Weights of a small transformer language model: width 64, 0.951M parameters.
Each number is 500 + 25 x the weight over its row's rms, rounded and kept within 0 to 999. Layers, rows and columns count from 0. Numbers have three digits each. The size before them is the row's rms in percent of the matrix's.

# down: layer 6 MLP down (transposed), 320x64, rms 0.224, rows 245-291, columns 0-63
# up: layer 6 MLP up, 320x64, rms 0.156, rows 246-291, columns 0-63
down245 099:491503464540508507500483486506530487484478543501559466479461503494478514507559480462477485518498466501521497526462543488475502533456490538480500489484549501504512505547467500494480508519496519
up246 089:493460508495487493529514482531494502507491498521472496502494491448506527523502508504526480488503475460537472480480465504513409456464467493505524498562502459503520475488512512489517474525508508
down246 092:508520518508491449512508508510484544450524489543462476467517498500472503468506479547468512467522471543467543489492492506501505522532504477500520499521517481511484507511519511500544466567486512
up247 085:512511478521500503499471520494484480513521542465479483492509501554525503490496492450489459473458455491480480511502483512478490485482513486567466493510507497435491535449509507489486483517464475
down247 083:511480528490526507489503486493540525524497506497512506514528509489527523502503509498477498494548551466509451480478509464534473487469469448460444486492490513502511510556555506476511465503494489
up248 103:527565477488500476468487506542484485462501509444465467521487479488541503462515488494487502536502500459475546474492502515494490489514497485502484482481480477471493500532430494519505515527490530
down248 100:497485539471512501480506498497505457506567435463501553535521487498527508468529544496507557538484515511515469499517496485507487471526473487501520518519535481518503491472540503498502496519512494
up249 094:480467498508493477529450486477515514546508513497525498462463469510505476490509488463499498482467537531469486524507536487487485484535488549489526541509490479533475515507514565476486502454477507
down249 103:475441524449473509487476536487490518505500509503545502483548540482489465449508514510481517499495463499492529481476496537500512517523486485475476482508515498447522492539446472488504500489502531
up250 093:477519499488501550477525515480485489494534515555495529502521491447466516536504512506499462491516510504486479543480558498489508491493486501522460446504522464521528502483435517466510506504504499
down250 097:494498499450530538531472478503498514478503487514546518496505467496503516476499516502464481507527504489516551532544470468458517505498449485505473484482552483460549495497528521470477516487482495
up251 087:480456530503474502475472491505529461488509483541498511490480457465509491455487454531533550469491477482468476513466492508517539525506456498513502485477516469541515467526507517537482504510496502
down251 091:525485475484516502473512502502499504469492463479533506506552477534507497472468521503491472525501541452530462491528451530502532468498510538530486517490511526508467493530522467466522539535521511
up252 110:514531513517491503520507472555485484475452480463475504507450490518479514512457438467505455480504545508494507501516500495475512494494510487551483527483448483479500514510482482461531502519521503
down252 105:504509501552518491523521526483525497533497547534493512507462476495532503492491578472497571514510517502524501502492493455512529518521474528545513486489516522492497483461483531494475475496515494
up253 115:524494493524483512480494496487536465467523535504476502500477490509486493469497511526467506499492519459485531552497467524488507496473526539525545556493541493467491516436491495477462487528532490
down253 111:524432474417491536516495469493543476496469490519521500504462521480497507481457504473531495491483472468468492480464487532507520502502485482480503507511538517516520470498500490500477456482493497
up254 096:499557518521462489498520534472506483502528465467481527496504454488471514530528497530537463498502518513493455487496498499514516467482505508525489532510434496495515494496489508531474445458500469
down254 095:460472518524506548516484491523514542492501485507498522481537505530499436492461507500495520573470507516545537530499510492523540507461500455500502508510535487478488511508468528478483499502492510
up255 113:505485485491505517478514499469540485499499498500453461509490518511491477504515531497477530485547517513492497550455523470444470500500517498510510490451544506479516507456484539532489541467492460
down255 099:507499492534510482496516526535457493481482533472553488473478483519522518492477484495507455493478490526506472510506551539539494532476520489421471511515497482489499497498519500470534462513523524
up256 102:522503508468506524492512543542505477523477508486473525483505508482536491482497505461449472549510509509493530469508520501469442474516515545530476508514484504513516547555483517496527475482520521
down256 103:491541578474514517495481509494476477512557496453464520503465495503493491535539537511527554501492505484517475496491468525509505503496527464487502471491492503510519507487484529511504477511445532
up257 106:517482539486487466498478527491515476495523521522501468454480503533518557463497552484497559481479527507498488538521531504493495498493522489520540508490528443530501460492511495467506520517473507
down257 103:516499490514526528491513527568497482514488503470508486513479505545512496481502543527537465512494544474494465508495500510449475457508522506478504520469477498524551496539520487506507510539503554
up258 114:492515498497499524500517492506487496474461489534473489474468518520500500463502496464460500500476493462495523557522584529476502476458528543508527486538521521478496524502457496503491505525526498
down258 116:535505466507493543514479475514461546511483529493521511499507484487474477445556486524527514454488504455487541476491518509551494446493500520499478492523517485513484500495464531503490491504466518
up259 102:516481502429518491522525516524463522474514475516506500507465544510494489507482519541466489510497529509520506433483524510550479490509472535464484520491504514464514495533517506516492502459503545
down259 093:513528535528496506484515519508500492497462513496503477499518480483487494460490459481558498496511466566524507572462542502491507524494547493503548496486474521529510544476491500502482482492493503
up260 096:538490477447468550528502541473448507513515517513480500478483558492485495533543494486520498490484541505503466483514494491493494524518490521494469458482529502479523495516559494489469491482486523
down260 089:466500545471536489487467494535531505492505487473483459513512515497511500507516494501551508481523459503507500518474486522507439480495539535524483529520521521508484555489500513503522471520534440
up261 102:472509532505483453497494534496495494556504497501511508492544512501517501537454508482503469513482463476536477510467544539514502515504521487507500511538522529515526507509463454445467487483474468
down261 101:527518500547529507506519525490488515503506467473517503490532524559482503506545506508531511552522506534519521492532497513508558489532473498471511574487525497500476496522508488489459506476522488
up262 096:465500489494448500546530551469516493519495471469495486547508512520499486486479459481489489537509493478496514463511503526507462494499515511519472516528504485507506518456524451445461519486467523
down262 094:520469491508486561526483454492514495484493500468499522496544483556511505523488472504528547509499495478537466510527488521515516468518475530496511450486504533536511488519457487500494547511536507
up263 089:482548486461511493491516552510489480507531480531473508514464503448472496533480486496544499480460500508551456524499519546495532484510506476482560486514531470506500484476489512488486503482514486
down263 094:529513486513476513472506457518491479502458494485490522493497486489542518493506480443503513523525507488483464532488456499486501491517502446520553475450515471526503512499516506489491556482530447
up264 101:494519542529487442491493508516533492520507480493505506548491479531531480513471468523540517524529461500498544484450481500497522516490511516490512469482500466493487529514522534541453455493519507
down264 096:497520499543491506500535528491474510465481443459514490496517503512482519490495478481492523513502513491541485492514514473501500542466517469517561449457502520528528520516509514451515483522451521
up265 101:460483474511449494500488486471519499507531517533521529503484510530494520502478521508500506506510534491507473557459509507485471551523495548459464505472555490531515527510515498486528485517530461
down265 096:504486465487497492469468498449558438486502500499542546509515498529523480504455482459469536492484511486496482457504472523493517481508508482453511477501518537474506508509492524491488524515493540
up266 117:473452495500519471484518492485493546507521546467495525470519533504507493509459471538520522472472452518493538503501515494500495537537489529466473482482553503469505501486501506478454498479458501
down266 116:518511452506496492551495497525504491546506460490464508511491542534451494538506518460500489492570502498486465551504486473501485497466513463504533485477483494490496482501519507519513466471530490
up267 084:538458480500477521487494493535517469499500472502486498479454478514527539453511500454472502497547513502492508485540480506497538508511531523494557522518505504520533514504570511487523505463504508
down267 086:492521513514512493482527515497463511503499528526486507498503524474480477486505475510499482504526500481501530452494522525462498511509492502487523472443478451502491560545481513535455450462449507
up268 089:509481442530501484503473437529531486493528494476516492471486483513516506489508512479513462509543506491469501483490491575493471552500468503503485487511528444523479497527510491521511497484537508
down268 095:507516513510496547490501492486485514503500551503436483496526534529442485485484500548515518516485535490489522509461542479515506509504511507524479520520468535453511494537553534512485509504529490
up269 105:537540511474493467524463552481496518536491483486487446492492482491496483503505499528477490498473475515474540535491489487483521562517503541484519508427491455493523512483521496510509508502471498
down269 101:520510552464529533503524428524527489513460527528556507475487524454502541514480513501515476540511491477509490501507504539496512510482504459497535487506521503496489522453481516528476496497489494
up270 085:527511470475513522474457553533472468510446488500488513493526487500465479514530504502472492466484505489499483529520554468474507488500500504514534500581508512482491496519490539515496522498500459
down270 085:469445541538494495512527470514476533505487511511508495509483491494515500482463518519551521487546532482461500479505503511540477529516525563523523512470484468552525514481491489503498520480488475
up271 108:526518511453509502440523528513565471512460494500509511556497471546491514491463487487488474478493467540477502493446512513501526552497487516520489503507505489505491502505498516514473484491490451
down271 102:535537527507481493524504472516521496534475513477521516519482500443510506484550493464498488507471509487518532524500534520490511518513489499475525500507550510542512524503527517486426513531548526
up272 107:537474485498495483480483515488516507497543520513490454468492452506519507517524521456508494479491495533493506500519489512421510547545520474532506491463527472495534541491471533520485514511521490
down272 104:457511475510524465512512535529512530499511512480468504525507466464505480478499530490489500530474498491539515530428496492525488517478477483487449487489486540441498482519531490492532458511485496
up273 102:531521542521509499514462497500422453494513484491501492517467455506517504514491507526522485493470517530507522525511511533458501496483490480508477479512477521525439466491486517466451480527509515
down273 090:476512501508517488509515519539491498481509498512493482497495550441507484494512533500533525572467526530536515475505512509465528513518487499559518507456533517542514452485497524517519502491487496
up274 089:477511548531482496464496525499518534484493484503485483473516510504527522483466489508496501505496529462444538526514503475514520452508524512512521554478480546511525507521450511471521450477497516
down274 103:462523522496515511509497490509499539515501455501498517487551493517539537480543552471491515468471506474484475536458486529497536490490543478522538480491472449516489507514514485490463476500484511
up275 095:490497550489549504463528520543536514508472514488520535546502532459479483478473504522509532520507502473527487498506546534540510464491481477495511484548509521485503464500498458532496515509506526
down275 091:505507502527512514508470487492481495483489514515533473465490479533493530484530491495529518492478496526477505487466476465472562504505521564544528509470487457561494514495488516525512527547513485
up276 088:479500516502482480488514535544495519490507443514477494525516509536484493523469506477528514487466450464507483478484522537494495455487506540518503529533500489488521522539477462479443545515507492
down276 089:472513539588523485529471486471498538476483523488534483471502498496485485503575495498508507545464507498479487512516495493490523529498494502471507494504537497492497487547476494507459535498509526
up277 097:539484476489498484481528492579479502510537505493494534497498479519465482484518470531457477501569547494510530496514527472513488484481504488449473461500478507516490513491513481520526518504528508
down277 105:522487475534501537501512481505517554508484514523555485478500463439509475485487499499556509481471488496460487506499502515455497500505482521489502525496524470476499444482498513452449504517518491
up278 110:521499449481459508489516520503541476497496535516495455508485491447520498496543496467528519478512476434493523503477519524478465448450511515526516488502497486513478519472522487480473499483499479
down278 100:468458454434499472511507450487511460507475518536501487495484490447503496487512487481500527490523492516503526547498453507468529495471499522481520478467468510549507502524505511504509526462500492
up279 114:460503516507484479501536539501565492521485531496496424468466460506470512506519492545528516477510495487506503465477475480532480513487516487515467483498498511551522512519503485514523502456481483
down279 112:494512527555506575484501472519488494464467483499530463484530509531496520520523479510489497527472503507516491519520531538499515502518468534472529501499550491455497534485475536508466507509514529
up280 113:485493508522538459476500536532491499495471463524435505458498454501504540483502524458466492501479482513520479516465487533507465474488499506461524483534491480490527511468515519470470518516526477
down280 106:515548494471537506497527494508504479548477513524466507516514487498533499479508494465523501515506538506508539511506509508516528503520457472512568531469492519494534513496536459465520480472447517
up281 084:470480499500503503487512493467475527486512443507511498547451449490535511495494467477496512497486527482510506515470539476479535539478483531524486512471496463498459549477509543482499485483519466
down281 104:512536525488526513505503481502490493457518487493488483496479505486417507523505509534481521510498487510440453505535432499502495523458506527492491484516470510503497482497516482531469523495455463
up282 089:508475497501546500514460496521521495506485450524438495535468536486493554495480517476490498503504497522499485475494520531464475495486529494484561490485515475475485564499455511512515520515490497
down282 086:518511502554445493502488477481492472547511497489488496488538512507523451501514477562508492539506482497466537509503482461539524520483467467522480525515496507526512495520500497449470488497537484
up283 101:475464518463479523490506526495535514512505466513456522520530501474508495479530500490447515509453506486519529545479544463457496514475506537491490514520503494486493484515538487446467529480496474
down283 104:481470471482482483507488478479527499513498526518553497526497490523499524484504483543493480489519527470499553437493467478518513459483493516511508488498480445498496560492540553491486503471510491
up284 102:480497445472476461499530509468546497533533510516543485517440528465507492539488490487520531514535507513520503461508525452524467518513514470502472464529503497509491522463504503518515491501513510
down284 097:458460471475529526522509451501485489500518534499515516496509534503498501489508506490467539528456504520534511558488467488493546538511483454509545486468516499498533499490515538493529501530526495
up285 094:500506481482488486501514509449486471514511536484503468507531511514527509521496526510500484477500511457498545515558529532528429465475519513522508523449495471484492523534526529480515502483532521
down285 109:558497526507498528517499500530507495498509512480496486514497469469513513496493524511520480520478487484549462505538510521487470488531493443520563513490480479553474471516509497507516485435522469
up286 102:512434508554510496530486465486492521471488521499478525535478486494522444485507527484496497505558502521479503461466508530532494517494508541526500498461550514514516488495529530521474487485515499
down286 103:454491501514529525505465525490515491449503517556510499450471535488526513531481511501480509525487501492502497465497520488534502507500498484484458573507507439501532517488480478473525503512476474
up287 079:491499519520489529494533517484486490490525518494501477493526488496491521483508494501553497506500531535492461473494503579557500501510494467452463513476487497474542511472455466539521514529498525
down287 091:530480512550495526490545499484472513515489500536519541481521487537514496498528452519466500491520466479487524514533485493475513512480510532457515554546494537478495487528503486466482527478498538
up288 097:497477522492454536514531503460510490509506470492508475508507565527490471520476499493556534499512475476503508480467484530544516452467474519510500478504543484467520525493468486496474527500527522
down288 104:535524515509523494536547477486485520510470458502558485509519503539483507512529527483502503494512464511503478523480495494514517532513507537469537466417525486514509506534479526480466485509495509
up289 104:519478467471551489464522510515486474531515477513530490490490507471501516508562526470525482525498512477516505493530528490500507461472537506483497474515540509527497511468492460516508475485577482
down289 100:531516526434477456487495500471495492513499503524471498514515490511519507468490503472494555490563483521495481486512491497491494498503480507522493460489497521490534492542528488456531540448539473
up290 101:498485516470508451532479492492486508498478492519466518498480463536529488488454491465494459491460494529524534490504507487454516496487496546513506445521519485546556512517493492491504493470453501
down290 092:525532478477487512529525436496493520468491494520500478472513520513549490460502537552514503523478490510510481452535508451475483489510513506489478504484490525462559496503530491526499474530488514
up291 106:529532501509454528523492542495500482533537529490508460517505497474471527510527467489523505510443513471488500543533477499501492551487516512546470543506509508510512508488559481483491519500470489
down291 103:532461520481494464452529478504506467469491536506483478478457527498489529497508494531488500521545491504515539466502555502471497504460539516514487466478481474484542507472489488517495522475508541